{"num_hidden_layers": 12, "hidden_size": 96, "num_attention_heads": 3, "num_key_value_heads": 3, "head_dim": 32, "intermediate_size": 128, "vocab_size": 4096, "hidden_act": "swiglu", "norm": "rmsnorm", "norm_place": "pre", "norm_eps": 1e-06, "positions": "rope", "rope_theta": 1000000.0, "rope_fraction": 1.0, "qk_norm": false, "attn_scale": 0.177, "bias": "none", "tie_word_embeddings": false, "parallel_block": false, "init": "uniform", "init_std_qkv": 0.0673, "init_std_o": 0.0835, "init_std_up": 0.0963, "init_std_down": 0.0963, "optimizer": "soap_variant", "learning_rate": 0.00851, "lr_mult_qkv": 0.5, "lr_head": 0.0143, "max_grad_norm": 0.5, "warmup_steps": 200, "schedule": "wsd", "decay_fraction": 1.0, "decay_shape": "linear", "final_lr_fraction": 0.05, "batch_tokens": 65536, "max_seq_len": 256, "doc_mask": true, "train_tokens": 146400000, "max_steps": 2234, "dataset": "wikipedia_en"}
Each number is 128 + 24 x the weight over its row's rms, rounded and kept within 0 to 255. Layers, rows and columns count from 0. The size above them is the row's rms in percent of the matrix's.

# layer 6 MLP down (transposed), 128x96, rms 0.097, rows 59-82, columns 0-95
size [106  99  99  91  96  91  98 102 109  94 101 111  98  89 110 101  91 107  95 105  98  95 101  95]
[[160 122 138 175 145 164 106 110 117 116 165 136 124 138 116 127 178 159 110 116 105 121 149 107 134 161  97 193 187 130 143 158 139 200 107 144 109 132 125 104 159 141 149 166 111 150 126 137 144 155 108 107 140 139 138 142 122 107 131 123  69  79 156 133 133 116 117 131 122 108 154 137 146 120 129 124 146 111  93 156 119 102 121 126 100 132 126 187 123 150 128 127 142 126 144 114]
 [155 148 135 151 149 129 167 129 176 146 116 114  80 120 121 129 123 120 116 115  94 139 105 104 121 136 155  95 157 174 162 170 117 108 141 102 145 134 131 120 131 123 136 110 125 116  73 105 134 131 131 100 139  81 138 115 113 100 145  65 105 132 112 126 133 125 146 142 126  81 151  93 122 106 117 117 151 130 129 150 117 118 167 168 131 185 112 127 130 174 131 184 117  94 151 133]
 [137 121 134 143 149 105 160 142 171 194 112 102 137  82 117 136 135 133 138 105 119 175 122 125  92  95 184  94 131 127 127 138 149 102 121 147  98 144 109 123 147  98  76 118 104 133 156 135 121 109  94 122 113  97 129 120  84  87 116 138 147 140 155 133 122 112 105 151 109 147 152  98 119 127 151 138 138 144 129 131 176 105  81 116 177 117 102 101 119 128 141 143 100  95 113 151]
 [133 118 124 120 183 131 145 111 135 107 162 108 171  99 164 141 134 105 143 113 132 110 140 113  97 123 101 124 106 147 152 122 133 131 155 153 123 144 156 141 118 101 123 123 122 137 143 137 115 115  88 109 168 134 154 146 130 173 146 129 105 167 168 125  79  93 129 129 175 175  96  93 129 149 204 116 165 109 137 114 133 135 123 133 158  92 136 102 113 157 168 106 131 112 138 117]
 [151 134 106 123 145 122 111  99 144 168 122 111 105 132 140 133 146  92 140 137 125 126 139 158 121  98  80 149 127 108 102 157 108 111 132 153 128 127 106  80 135 127  88 146  89 117 138 130 113 152 172 146 116 118  77 151 171 137 101 123  92 151  93 125 136 114 117  96 151 126  78 123 111 139 145 145  84 127 123 162  68 155 152 128  96 152 158  87 116 101  90 100 106 124 139 137]
 [ 82 107 168  90 164 183 130 156 132 169 144 158 167 157 125 133 181 108 153 121 162 144 118 125 147 157 150 131 179 152 158  83 122 144 126  91 105 161 100 123  74 106 116 107 121 137 150 102  95 110 136 129 161 117 158 126 145 122 134 128 127 142 127 135 114 150  98 132 136 117 107 132 134 126 129  93 130 122 120 113 121 143 101  83 118 140 120  87 128 149 147 167 139 122 154 108]
 [115 114 114 135  95 148 124 113 104 149 152 104 168 128 114 126 116 148 127 143 103 100 138 149 102  69 114 120 145 117 112 157 121 149  83 150 156  97 164  97 175 187 153 116 102 107 122 152 109 176 145  97 158 148  80 120 139 124 160 138 116 120 160 134 118 125 112 120 149 106 149 125 123  80 174 116 112 137 116 127 154 125 151 114 159 139 168 147 140 101 105 163 127 130 107 104]
 [102 138 133  92 129 176 137 119 138 141 152 109 112  97 157 114 102 152  89 158  70 127 141 158  99 130 139 145 103 127 132 124 153 159 119 145 127  49 145 121 106 153 131 133 115 135  95  82 108 143 134 119 128 114 125 104 145 146 136 118 122 142 108 147  82 136  73 132 138 161 115 125 144 140 158 135 175 127 130 130 109 150 139 103 157 116 182 123 146 118  76 134 159 151 133 144]
 [133 112 142 128  93 111 108 152  87 128 134 173  87 128 136 134 111 102 121 157 125  84 129 118 111 125 149  88 145 137 119 178  91 112  56  99 125 102 135 126 140 126 190 150 119  98 118 144 129 127 110 149 153 140 140 136 165 138 142 135 121 131 153  86 112 132 133  88 152 145 113 149 124 128 114  97 175 107 168 127 106 131 105 145 108  84  99 140 134 122 127  90  97 133 162 111]
 [167 101  69 114 108 117 125 132  99 149 129 143 147 105 123 185 118 136 113  99 129 113 117 128 116 169 118 128 118 141 161 155 155 157 150 128 146 142 170 145 136 135 152 125 108 143 119 114 103 113 133 100 123 174 167 115 149 123 102 167 146 120 171 116 113 126 175  87 192 145 131 132 148 127 145 117 103 146 157 109  98 131 151 118 136 114 137 164 138 151  90 154 111  91 145 164]
 [109 128 133 135 166 140 151 129 101 158 149 145 134 190 126 110 163 148 123 122 129 144 132 127 127 115  98 164 104 123  98 159 107  77  88 166 135 162 130 113 104 118  94 124 117 144 187 116 126 144 161 143 137 155 134  91 120 103 100 122 112 143 150 113 128 128 144 156 122 109 153  56 112  94 132 135 113 103 141 124  96 161 137 156 117 126 130  99 171 106 126 101 102 172 135 145]
 [173 153 134 138 138  96 137 154 168 110  98 143 105 107  96 124 162 116  96 132  99 106 128 124 108 147  89 125 133 112 104  88 158 152 137 146 124 163 151 104 118 142 121 142  90 113 129 156 107 150 116 161 117 121 173 113 131 170  75 141 165 154 106 128 116 100 136 120  70 136 121 123 100  87 147 154  94 131  88 122 129 125 105 121 109 140 132 119 114 161 116  92 130  78 153 110]
 [145 131 120 154 165 141 131  72  95 125 138 151 110 143 150 134 146  81 169 126  91 129 154  98 104 120 125  93 102 111 120 125 154  97 149 122 101 125 107 160 143 173 107 176 124 171 140 144  84 123 160 141 163 133 117 164  87 139 143 175  99 132 143 129 117  98 131 160 171 110 141 126 118 132 176  98 133 108 129 157 112 127 122 103 115 135 113 138 139 162  95 113 113 143 110 126]
 [113 105 124 127 107 134 146 102 104 169 110 154 154 137 111 106 131 110 146  88 158 164 126 123 155 141 131 132 137 147 134 148 127 128 122 153 122 144 108 112 137  78  40 110 114 193 120 143  78 120 143 150 129 112 159 123 133 111 177 126  98 162 130 114 139 124 137 109 156 168  72 141 149 107 124 113 115 147 139  78 164 138 136 127 137 164 108 105 152 142 121 145 123 137 129 127]
 [139 134 108 113 161 118 131  67 135 138 103 131 145 161 127 145 139 135 158 148 126  60 128 102  86 126 132 101  74 108 176 125  98 172 119 141 100 180 117 100 105 110 141  84  68 152 132 106 128 119 118 119 107 106 105 134 141 133 127 173 135 124 146 133 138 107 122 127 120 125 152  78 138 133 144 132 110 108 152 139 122 104 126 121 123 102 131 135 163 127 122 171 113 173 115 119]
 [118 102 124  91 121 155 130  92 141 134 107 129  79  88 183 124 154 122 115 171 146 124 131 120 159 106 134 158 138 122 136  95 144 126 147 119 121 143 107 160  93 135  87 169 164  95 125 103 127 144 140 119 164 108 124 124 127 100 105 152 166 134  93 164 140 112 136 114 129  98 112 131 133 126 127  95 138 142 168 166 118 163 162 147 105 135 196 125 134 112 164 132 143  98 164 134]
 [146 120 115 125 101  98  83 136 105 164 133  98 103 145 104 133 119 172 125 160  87 107 153 130 188 119 161 145 136 160 157 149 105 111 169 141 136 152 126 130 153 139 110 100 140 119  96 101  73 137 110 174 147 148 120 113 122 127 125 103 174 138  82 142 137 140 157 122 160 106 162  73 114 133 149 139 135  83 129 123 115 108 135 139 107 125 151 135 164 127 136 138 136 101  98 126]
 [130 121 139 117 115  92  91 124 100 120 126 147 143 106 132 113 138  90 115 188 147  99  65 119 150 112 136 142 127 140 132 120 132 117 204 111 167 130 179 134 112 127 150 133 128  77 132 109 133  84 137 128 129 121 140 126 111 140 163 135  93 126 138 126 128 162 104 101 170  96 117 147 113  96 122 115  96 169 111  89 147 114 156 127 150 106 113 118  83 131 113  98 144 136  94 116]
 [129 128 153 108 113 133 133 121 128  94 135 127 170 121 170  93 133  91 145 137 135 189 142 101  70 104 131 156 136 133 127  82  95 141 135 136 156 129 115 103 167 158 151 124  93 126 122 123 108 113 114 103 114 125 149 149  84 151 131 161 169 144 148 134  81 158 149 154 136 134 102 204 120 121 136 146 119 123 118 145 140 117 168 117 122 141 145  88 117 152  89 124 117 132 123 103]
 [128 155 132 144 138 152 115 162 115 145 158 137 151 150 146 100 124  59 117 111 168 140 135 160 117  92 128 129 145  93 130 145 160 135 122 166 129 133 113 129 100  82 110 102  82 119 123 134 130 138 113 135  86 100 128 122 146 118 127  85 164 158 125 133 114  97  92 119 124 152 105 141  89 139 102 113 119 126 186 132 119  82 160 153  96 122  98 165 146 136 153 165 123  96 132 147]
 [148 111 125 167  86 141 104 171 146 108 122 132 167 150 149 131 147 159 152 170  98 133 140 108 134 160 104 141 141 122 117 127 107 107 135 112 126 158  97 142  67 129 125 119  94 133 155  99 129 120 104 161 118 127 179 133 165 126  99 103 136  89 142 131  97 189 143 136 127 116 155  80 170 156 120 140 120  88 115 100 123 114 150  99 139 103 132 113 166 151 129 140 101 145 118 135]
 [134 139 157 138 138 131 106 127  75 157 137 122 170 104 114 130 131 120  94  96 169  94 127 138 174 134 159 123 143 178 157 144 145 160 148 150 122 153 131 108 156 112 171 135 158 123 133  98 105  89 169 142 161 157 119 136 118  90 166 105 154  98 126 141 145 145  99  97 133 124 128 144 161 113 153 103 102  59 131 115 105  93 101 138 117 118 124 152 112 129 128 145 153 122 124 133]
 [102 123 157  90 146 120 120 109 137 148 126 104 141 180  94 159 151 160 169 141 141 119 149 102 157 141 148 135 169 191 124 127 131  82 145 108 150 107 127  82 134 159 136 163 106 134  88 132 119 138 107 129 162 156 149  98 101 112 143 127 109 192 126 159 122 149 139 161 113 142 171 136 141 120 132 156 155 112  92 133 173 142 126 119 134 140 133 117 121 141 136 131 174 120 123 115]
 [ 67 109 130 126 131 119 130 134 139 147 138 154 102 135 101 154 106 140 119 171 161 164 107  87 130 150 146 115 184 111 135 136 188 136 134  88 186 118  87 122 190 156  98 118 159 130 174 133 167 112 148 133 126 129 119 130 134 128 113 118 173 137 116 140 128 142 131 131 135 159 120 124 122 113  83 137 116 132 111 122 139 105 161 127 154 111 147 167 109 125 169 142 148 147 141 123]]
# layer 6 MLP gate, 128x96, rms 0.0978, rows 60-83, columns 0-95
size [102  97  97  92 111  96 104 102  98  99 104 105 100  98  98 111 105 105  99  91  93  93  94 112]
[[150 133 161 104  76 111 117  77 132 136 114 135 118 109 132  86 156 124 160 111 123 101 141  72 114 172 109 133 126 155 104 123 120 123 168 134 132 101  96 152 124 159 132 141 135 119 166 117 131 132 140 208 134 116 131 149  81 121 136 147 136  93 101 102  95 106 136 154 146 121 100 125 116 124 131 131 122 173 159 137 105 121 104 145 172 127 160 117 125 103 174 125 100 143 144 130]
 [101 132 104 138  95 121 147 146 157 120 111 141 160 130 133 105 121 131 147 127 164 125 146 176 158 126 124 129 156 138 151 150 149 132 119 118 166 109 122  99 164 124 149 104 133  67 158 202  61 159 101 142 122 115 164  93 151  85 153  98  89 107 122 124 130  97 128 151 162 141 128 107 109 104 109 123 112 145 115 111 133 130  88 144 117 142 133 146 153 139 118 115 135 125 161 100]
 [136 115 126 140  44 167  89 125 152 129 114 111 118  95 105 140 123 109  98 132 125 117 154 141 101 140 101 112 131 150 131 177 130 103 129 106 104 107  84 117 117 100 131 143 147 138 113 101 112  98 131 142 143 120 112 103 148 124 119 119 134  66 114 105 152 123 122 136 108  70  76 118 120 166  99 120 130 115 149 167 128 125 168 101 120 158 122 126 137 108 142 169 120 116 172 152]
 [101 155 153 140 127 126 145 154 152 138 141 162 120  95 103 164 116 124 111 128 119 112 206 123 115 153 133  89 106  93 146 150 100  97 136 135 151 174 115 141 140 170 133 136 154 126 129  92 166 109 152 130 128 154 122 153 108 126  84 152 142 108 130 100 141 108 114 108 114 146  77 156 127 160  96 115 119 174 101 139 126  98 105 115 157 104  74 159 135 133 123 112 144 138 128 102]
 [125  97  75 133 162 121 109 127 141 115  78 148 113 115 111 127 120  98 148 152 124  88 124 131 141 160 105 114 119 136 116 137 119 146 107 173 155 148 169 137 122  96 127 104 110 141 139 124 127  86 152 140 129 140 133 116 147 108 129 131  96 121 111 146 163 154 128 100 106 115 150 115 133 112 182 161 157 116 129 117 148 121 101 158 147 100 184 149 183 106  80 130 138  71 117  91]
 [139 102 149 104 172 105 154 137 136 149 153 111 116  98 143 119 138 118 131 104 122 151 165 113  94 120 112  93 104 142 105 127 137  96 122 127 106 105 184 104 187 117 126 132 132 110 108 130 183 160 134 129 131 110  92 130 153  83 170 148 116 136 135 154 135 160 108 106 140 156  95 119 114 119 128 144 131 143 116 118 145 148 127 198 118 157 122 101 154 149 117 136 101 119 155  68]
 [149 108 160 119  96 148 115 161 114 143 132 105 123 111  95 155 142 121 113 102  89 152 124 151  95 141 152 149 119 137 100 159 100 164 144 117  84 126 119 112 114 132 142 124 131 179  78 129 133  84 132 162 152 134 128  86 173 127  89 149 150 146 118  99 122 101 128 151 106 135 116 163 121 121 121 113 157 142 153 150 146 152 144 146 175 133 167 116 121 119 132 152 183 115 183 111]
 [151  94 158 101 100 159 129 123 173 115 124 117 143 116 143  83 168 127 106 112 138 149 118 122 117  89 177 140 147  75 136 105 146  95 169 159 119 114 126 134  82 158 119 105  98 125 154 135 132 147  97 119 153 117 135 158 117  76 180 140 136 150 115 108 100 107 102 151 140 142  84 112 123 112 124 144 113 148 170 113 114 117 114 111 163 143  81 149 137 125  99 151 130 137 135 142]
 [119 123 136 136 115 133 161 108 138 110  96 194 123 125 161 167 152 111 138 129 153 137 108 124 161 150 134 119 126 126 148 106 106 128 137 129 139 118  78 115 136 127  80  99  90 105 108 135 135 143 120 146 132 105 141 178 144 122  97 146 135 103  98 110 164 108 153 121 101 128 113 153 103 102  92 181  72 115 127 151 169  87 133 169  96 181 119 132 144 112 109 128 114 130 107 135]
 [ 82 148 129 133 138 156 143 169 104 154 129 162 181 117 118 183 129 169 111 133  84 144 119 136 131 162 151 129 141 111 116 122  92 124 116 145 135 112 152 146 108 123 112  68 113 136 137 106 108 151 116  99 123 150 135  98 140 126 124 139 102 125 100 117 144 113 148 130 122 103  92 140 142  93 172 149 109 117 126  82 157 134 180 115 105 128 153 129 120  79 101 173 145 100 115 103]
 [149  93 150 167 112 150  93 142 153 139 140 128 120  97 101 163 111  91  86 121 142 162 105 158  93 140 121 154 157 152 127 126 141 137 147 124  86 137  98 143 132 150 138 135  88 155  65 137 166 146 109 143  98 142  68 138 131 127  90 116 108 139 121  85 104 105 142 161 136 139 152 137 118 135 101 158 106 153 119 115 110 129 143 148 128 112 141 144 106 137 122  92 137 109 161  75]
 [139 135 137 109 121 148  93 156 126 147 153 111 124 101  99 138 140 178  80 128 126 191 114 154 102  96 106 104 109 114 147 142 103 107 130 134 114 102 168 134 111 130 142 118 108 122 173 162 137  82 161 131 134 171 105 148 104 152 131 131 126 115 102 135 102 110 108 154 111 185 131 164 173 132 136  71 129 120 135 109  90 156 109 111 139 113 114 158 110 100 146 134 123 103 107 123]
 [140 123 121 138 127 138 140  94 130 117 129 155 106 172 169 142 125 163 141 163 142 127 116 122 137 111 151 131 133 130  92 144 100 148  87 127 174 160 137 107 100 142 125 148 163  87 116 115 152  94 138 144 121 115 125 151 156 108 128 146 159 115 126 179 113  70 173 154  80 164 130 106 115 110 106 122 127 147 119  97 100 113 133 163 106 113 183 156 148 123 103 162 115  87 131 124]
 [ 83 146 144 122  87 108 162 109 115  82 113 126 140 121  96 131 115 175 162 123 128 140 126 137 106 105 153  91 112 133 126 125 130 143 154 138  68 108  77 120 138 130 119 118 119 126 148 148 104 138 117 138 108 117 171 129 133 143 162 151 118  98 120 100 146  78 108 115  95 167 121 133 126 149 132 143 119 176 103 139 111  82 137 140 113  76 141  95 137 140 121 166 156 144 100  86]
 [ 96 124 132  83 136 139 116 165 137 145 146  97 108 105 124 131  79 180 146 169 114 111 108 139 164 157 135 137 120 126 136 129 129 103  99 136 124 119 119 134 137 152 190 168 149 156 115 174 175 130 155 108 158  88 118 151 106  97 158 146 156 132  98 132 166  95 112 140 135 125 119 140 157 100 127 109 129 105  91 146 125 126 113 128 106 160 116 157 121 139 102 141 148 104 183 128]
 [118 155 105 181 113 107 149 102 129 138 152 111 156 162 154  76 126  85 118  93  93 143 117 156 138 101  92 147 153 147 136 132 120 109 145 146 119 133 148 163 127 145 130 161 136 138  89 139 157  92 128 180 133 124 105 143 100 108 149 134  99  98 120 137 115 147 135 115  96 126 148 147 117  97 111 128  87 149 160 127 110 188 111  95 161  86 106 151 151 113 152 116 125 113 148 105]
 [136 156 102 145  94 101 132 176 146 155 177 100 162 143 119  75 166 120 109 123 121 112 150  99 123  81 114 131 134 137 116 103 132 163 123 143 150 158 159 135 136 143 120 157 165 110 105 184 125  96 131 158  81 136 124 104 131 120 103 121 136 111 115 126  88 138 130 123  87 132 159 116 176 138  97 111 104 139  86 168 143 144 115 163 147 120 145 127 121  93 111 133 136 152 136 108]
 [118 121 135 144 131  86 157 128 123 158 107 141 104 106 117 124  92 143 130 134 123 178 124 109 140 140 132 121 138 152  96 145 116 136 117 164 101 164 167 174 121 133 115 183  99  64 150 144 143 140 118 138 137 105  88  91  99  88  69 146 163 134 114 164 186 127 125 147 121 127 112 109 144  94 123 155 135 151 112 138 130 101 150 137 105 132 133 113 135 130 128 110 157 165 152 107]
 [107 159 122 118 107 125 125 124 155 118 127 130 130 153 194 103  81 102 123 100 137 147 109 119 161 128  83 157 178 120  99 108 102 113 127 101 127  93 109 167 108 140 128 119 127 114 139 100 141 121 168 128 142 113  94 125 109 144 144 170 132  90 103 165 117 157 166 152 136 148 121  96 117 101 138 121  83 159 111 112 119 127 121 126 148 105 119 106 131 128 156  98 130  64 173 136]
 [109 125 182 156 129 120 159 177 105 126 105 130 128 165  89 101 152 111 108 112 123 172 133 111 142 118 134 141 118 113 100 127 121 125 147 128 139 146 127 118 162 122 138 109 153 113 108 123  54 114 106  97 109 137 144 121 138 132 121 165 135  98 124  86 129 125 144 111 113 129 137 137 153 111 120 103 132 115 134 153  81 147 151 119  83 137 168 140 214 154  93 159 129 145 106 115]
 [178 111 123 101 114 149 155  99 159 161  72  88 131 129 171 114 130 139 125 142 120 149 145 156 156 137 152 155 118 138 108 113 138  99 168 154 158 121  91 110 130 154 135 152 139 142 160  99 135 150 142 125 180  97 151 130 103 110 138 138 157 118 142 113 137 102 131 120 110 105 131 171 116 148 126 166 146 150 148  86 126 171 174 144 163 141 106 107 154 132 114 154 111 163 131 158]
 [142 138 145 131 106 118 142  96 142 111  90 120 124 135 138 109 177 138  81 106 144 122 156  99 108 145 112 168 150 112 116 118 135 138 122 115 104 143 142 179 127 128 141 124 129 175 121 114 164 141 133 114 158 109 155 105 130 113 181 126 155  42  64 107 128 108 169 107 117 127 118 156 119 115 144 123 145 132 131 139 154 126 128 143 156 151 173 154 137 100 162 113 105 121 125 155]
 [135 127 118 118  67 139 128 117 105 145 145 120 149 124 123 136  84 103 128 152 186 123 111 111 120 128  89 126 172 120 107 163 168 127 145 108 121  70 181 116 149 110 112 147 153 136 128 130 189 160 193 149 102 144 141 136  99  85 118 129 119 114 116 129 140 150 139 141 130 169 102 153 134  99 136 148 146 128 139 130 119 132 102 140 134 174 135 145 156 121 120 139 120 166 116 100]
 [126 107 144  98 127 185 137 127 127 130 103 165 108 125 153 150 165 130 101 136 169 130 126 151  98 130 130 126 145 148 125 176 139 120 122 127 124 100 169 133 106 104 136 142 110 127 130 133 137  90 128 109 112 114  79 136 115 124 147 146 119 181 122  80 144 153 115 149 144 118 117 153 127 106 174 135 161 138 196 153 140 102 104 117 131 193 169 121 118 110 119 139 118  93  91 102]]
# layer 6 MLP up, 128x96, rms 0.095, rows 60-83, columns 0-95
size [ 98  96  94  98 101 103 106  99  94  96 107 104  97 103 104 105 105 101 100  95  98  97  93  97]
[[135 110 127 156 131 127 122 123 144 164 140 146 111 145 136 110 153 100  72  96 133 142 112  83 157 139 136 146 168 149  86 151 156 148 126  81 144 117 156 131 149 135 127 147 156 144 131 168 160 134 147 104 104 138 102 139 133 146 163 101 117 140 133 142  87 112 143 106 130  98 107 167 171  89 116 168 116 104 157  81 151 140 114 113 151 155 155 159 128 131 133  66 114 115 145 137]
 [143 114 138 100 154 101  94 165 152 103 191 153  96 113 118 121 108 129 124  99 112 149 148 157  94 142 123 127 148 107 181 107 129  96 124  98 144 106 151 133 166 125 117 160 149 129 138 145  96 135 149 126 112 128  90 125 162 138  87 102 121 132 133 132 122  98 131 148 128  95 133 143  96 109 126 146 147 107 103 207 150 150 167 116 112 100 136 128 146 135 108 121 186 112 120 122]
 [115  97 133 104 121 106 152 129 116 121 141 118 134 119 107 102 140 133 102 102 146 109 139 122  77 120 130 131 100  76 154 162 145 131  91 162 164 165 169 108 141 117 137 158 127 154 125 136 179 154  68 119 136 120 170 155 130 149 150 130 139 126 117  87 106 141  99 104 136 103 122 165  94 170 149 119 141 135 164 121 123 182 122  98 125 137 121 143 115 142 155 110 178 137 112 153]
 [ 75 128 125 121 146 133  67 130 116 151 150 108 129 136 136 173 110  99 136 118 104 112  92 138 102 160 126 105 129 120 125 165 132 135 111 171 123 129  89 121 157 128 186 124 118 140 116 174 124 125 125 114 130 127 157 159 163 131 157 103  98 135 150 151  67 119 165 133 131 179 105  87 107 119 135 137 118 129 158 171 143 115 157 126 122  87 140 153 149 126 143 154 101 121 104 149]
 [ 86 131 135 112 174 115 118 120 117 157  90 125 134 132 105 108 128 126 139 131 137 146 159 133 119 154 136 121 165 126 149 117 110 132 111 126 125 132 114 107 139 138 135 105 116 137 124 121 139 124 121 120 123 136 205  55 143 140  70 122 177 102 124 151 140  98 128 151 132 111  99 182 117 129 105  91  68  94 130 102 165 103  72 128 110 132 128 101 135 143 112 106 118 135 117  96]
 [112 122 134 143 129 175 123 102 179 107 138 136 135 153 147 156 115  92 113 161 107 162 116 121  86 111 151 109 160  99 118 139  91 169 101 122 138 107 111 100 155 100 125 110 186 129  95 137 104 109 152 138 181 127 128 137 195 155  87 141 153 120 104  99 156 124 107 128 131 148 131  98 148 135 129 119 135  74 145  93  98 132 134 137  96 140 117 123 105 121 115 124 144 153 131 146]
 [ 55 126 110 108 182 127 117 148 149 122  98 146 122 109 113 107 137 118 120  79 109 137 118 109 128 129 111 112 136  87 123 128 128 194 122 166 120 120 107 119  90 135 122 124 161 158 183 103 137 126 120 119  98 116 120 128  99  90 107 160 120 127 128 134  99 138 154 125 133 153 112 132 127 143 111 145 175 119 139  94 115 131  88 170 149 138 152  95 159 131 134 172  87 125 116  98]
 [157 125 143 138 153  84  97 123 131 137 110 145 104  87 144 104 101  96 143 128 101 133 128 137 103 123 170 138 119 112 160 171 153 154  90 117 102 128 122  93 149 104 145 139 142 124 169 142 167  81 101  97 129 133 135 134 150 108  99 135 118 123 116 116  81 134 135 108 165 165 115 142 105 107 151 141 103 105 138 177 130 134  92 103 165 120 116 105 105 148 172 157  96 169 103 135]
 [117 157 155 171 122 117 146 109  97 149 148 122 121 198 110 155 126 153 131 136 126 134 137 150 118 151 126 126 168 117 128 123 118 127 109  87 134 115 124 101 106 110 113 124 140 101 170 109 135 103 134 109  91 148 133 120 102 192 149 135 142 130 129 128  90 144 133 109  90 120 179  90 103  93  78 144 134 137 140 156 119 139 122 172 118  54 145 102 142 128 143 122 134 121 128  95]
 [121 119 136 144 126 160 149 142  83 154 151 147 122 183 130 104 112 101 156 143 129  88 150 115 111 143 154 182 151 165 122 116 148 123  97 150 138 113 151 175 161 171 142 129 110  88 131 142 154 123 137 128 157 139 153  99  82 146 116 105 103 130 124 140 111  85 123 118 127 104 152 140 116 156 161 141 124 116 170  93 134 153 142  94 102 141 118 126 141  99 138  90  85  99 126  95]
 [161 159 158 132 148 137 136 135 145 122 106 170 145 134 134 143 125 121 122 104 112 167 127 211 141 121 138 107 142 113 118 141 114 138 135 111  79 104 104  81 142 138 151 107 136  87 142 125 116 156  85 150 155 112  66 114 156 134 154  91 148 153 127 117 122 131 110 132 105 126 124 143  85 128  86 108 123 101 118 159 169 132 129 138 107 153 125 123 102 107 131 129 131 123  93 188]
 [ 88 170 148 108 104 107 164 138 137 113 167  96 127 103 108 103 102 148 124 129  86 137 110 125 152 163 109 175 118 114 114  96 123 115 125 169  98 136 121 178 145 144 107 109 142 123 124  81 127 120 138 130 111 119 124 113 120 117  74 158 117  97 154  70 126 114 142 115 125 141 139 167 134 123 147 154 140 125 136 112 130 101 118 118 102  81 116 171 108  70 126 145 147  91 149 130]
 [109 143 146 131 132 104 106  83 107 118 139 155 111 160 129 137 115 140 119 111 118 116 142 204 117 103 117  67  86 117 170 135 156 125 144 125 153 157 157  96 144 119 128 129 135 147 153 112 101 124 121 176 160 111 114 135 159 113 137 139 184 119 120 135 102 158 102 122 152  95 143 121 105 111 151 129 142 154 111 101 123 125 134 129 111 104 179 157 147 137  87  90  86 127 134 155]
 [106 156 137 107 127 163  84 153 125 138  93 130 149 121 113 158 149 109  94 134 143 145 138 127 126 188 125 149 114 126 160  91 152 154 146 153 101 153 144 172 138 125  98 136 134 131 110 121 141 132 106 148 106 157 163 147 116 182 114 158 135 114 136  93 130 128 157  90  77 109 164 103 124 148  93 100 146 129 137 128 114 120 154 124 157 160 131 135 105  86  87 106  91 126 102  89]
 [157 121 125 140 125 150 126  96 180 111 155 124 129 115 143 178 125 162 119 122 129 116 123 110 119  81 102 144 125 115  93 161 128 107 176 141 108 114 113 102  71 126 138 124 150 102 133 167 115 113 171 117 151  57 150 132 146 155 135 151 105 155 126 125 154 110 154 116 116 144 111 170 142 125 137 103 130 152 174 172 126 186 118 140 106 144 125 151 132 154 108 101 116 113 123 123]
 [135  89  98 106 133 155 106 115 143 131 127 145 158 178 133 146  93 128 121 137 133 131 153 135 100 140 150 115 131 130 119 158 133 102 170  96 120  90 134 165 141 118  99 158  98 117  86 150 127  82 150 128 142 158 128 156 150 107 123 120 135 156 155 138 138  79  91 136  86 115 116 135  92 150 148  96 136 163 134 170 144 150 107  69  82 170 114 133 122 135 134 127 104 139 108 158]
 [110 145  91 155 173 160 144 129 110 143 119 140  91 113 100  87 105 105 137  95 177 130  79 143 119 132 129 127 154 120 121 134 134 115 101  90 192 160 157 102 126 132  99 161 134 171  93 139 147 122 115 114 108 105 148 115 128 136 156  80 103 112 140 125 153 149 145  96 122 139 122 134 111 114 111 115 133 114 169  73 135 127 118 132 131  99 129 151 113 161 163 118  84 123  99 121]
 [140 158 108 132 140 140 153 133 152 141 122 134 113 164  95  77 125  83 152  98  90 121 177 132  92 148 127 142 104 107 103 134 123 113 147 102 132 109 134 136 182 154 116 152 109 108 108  88 156 117 169 127 119 107  89 112 166  89 170 123 136 144 116 154  89 140 137 153 110  82 129 148 126 153 144 120 162 122 127 147 153 148 102 134 131 130  79 134 135 157 165 138 124 140 172 135]
 [ 93 151 128 119 143  90 117 124 111 135 163 102 119 102 124 123 136 133 130  99 127  92 111 130 126 153 139 181 108 126 125 124 159  84 164 134 152  83 146 114 176 186 152 134 121 160  83 137 138 148 129  96 116  91 101  74 135 147 101 141 102  90 110  95 154  95 136 141 160 121 134 141 113 134 146  91 109  89 102 119 131 123 143  99 118 111 124 153 140 128 165 109 150 132 136  92]
 [136 138 145  69  83 160 126 113 159 114 128 109 149 165 111 147 128 143 111 153 113 136 124  73 162  77 136 134 125  96  90 122 154 125 150 165 119 118 136 115 140  85 146 113 181 133 155 135 131 103 109  81  73  61 132 141 101 115 107 153 142 136 128 145 142 129 127 124 106 119 161 145 135 133 132  96 100 121 121 116 134 139 123 139 104 145 126 156 139 119 147 172 114 137  90 114]
 [129 130 134 127  94 113 124  57 108  52 126 104 103  99 136 170  86 149 136 132 109 152  97 128 165  97 152 110 155 120 156 113 120 124 141 123 145 121 121 139 123 161  96 158 139 122 138  97 112 126 167 122 121 129 128 143  85 170 151 138 120 112 142 107 145 120 117 146 181 134  84  88 107 115 120 103 114 133 136 138 159 142 141 142 159 128 125 145 122 129 119 155 177  95 164 134]
 [155 129 130  95 148 135 111 116 155  81 112 116 119 135 103 167 163 149 115 116 145 121  87 123 156 153 101 140  95 156 131 141 187 126 109 144 140 120 135 144  98 165 141  98  85 153 107 155  87 127 130 120 144 126 150 127 109  88 140 139  91 142 113 130  92 143 140 106 184  88 181 143 135 142 125 128 144 138 104 117  86 152 117 164 155 160 144 124 149  94 114 107 130 141 148 101]
 [125 160 119 113 117 117 125 121 167 146 114 156 131  62 127 137 150 144 144 129 153 122 109 164  83 144 149 129 122 150 140 175 132 159 136 137 166 127 159 129 128 117 144 132 122 108 112 116 150 116 122 117 124 142 132 126 134 159  96 137 173 107 157 120 131 128 109 167  99 166  99 124  91 144 114 155 102 170 173 168 166  74 148 113 162 142 162 135 121 182 160 140 136  97 119 129]
 [101 114  98 163 138 137 123 135  89 134 121 130 130 170  82 142 128 106 122 136 134 148 133 149 134  87 147 169 145 103 130 132 120 140 114  91 113  86  93 120 122 149 118 149 108 181 103 113  77 113 107 123 108 180 142  88 113  89 127 111 116 107 120 107  85  97 116  85 109 161 132 151 109 140 111 146 109 102 112 101 110 119 130  71 141 134  92 155 150 113 100 103 112 132 115 107]]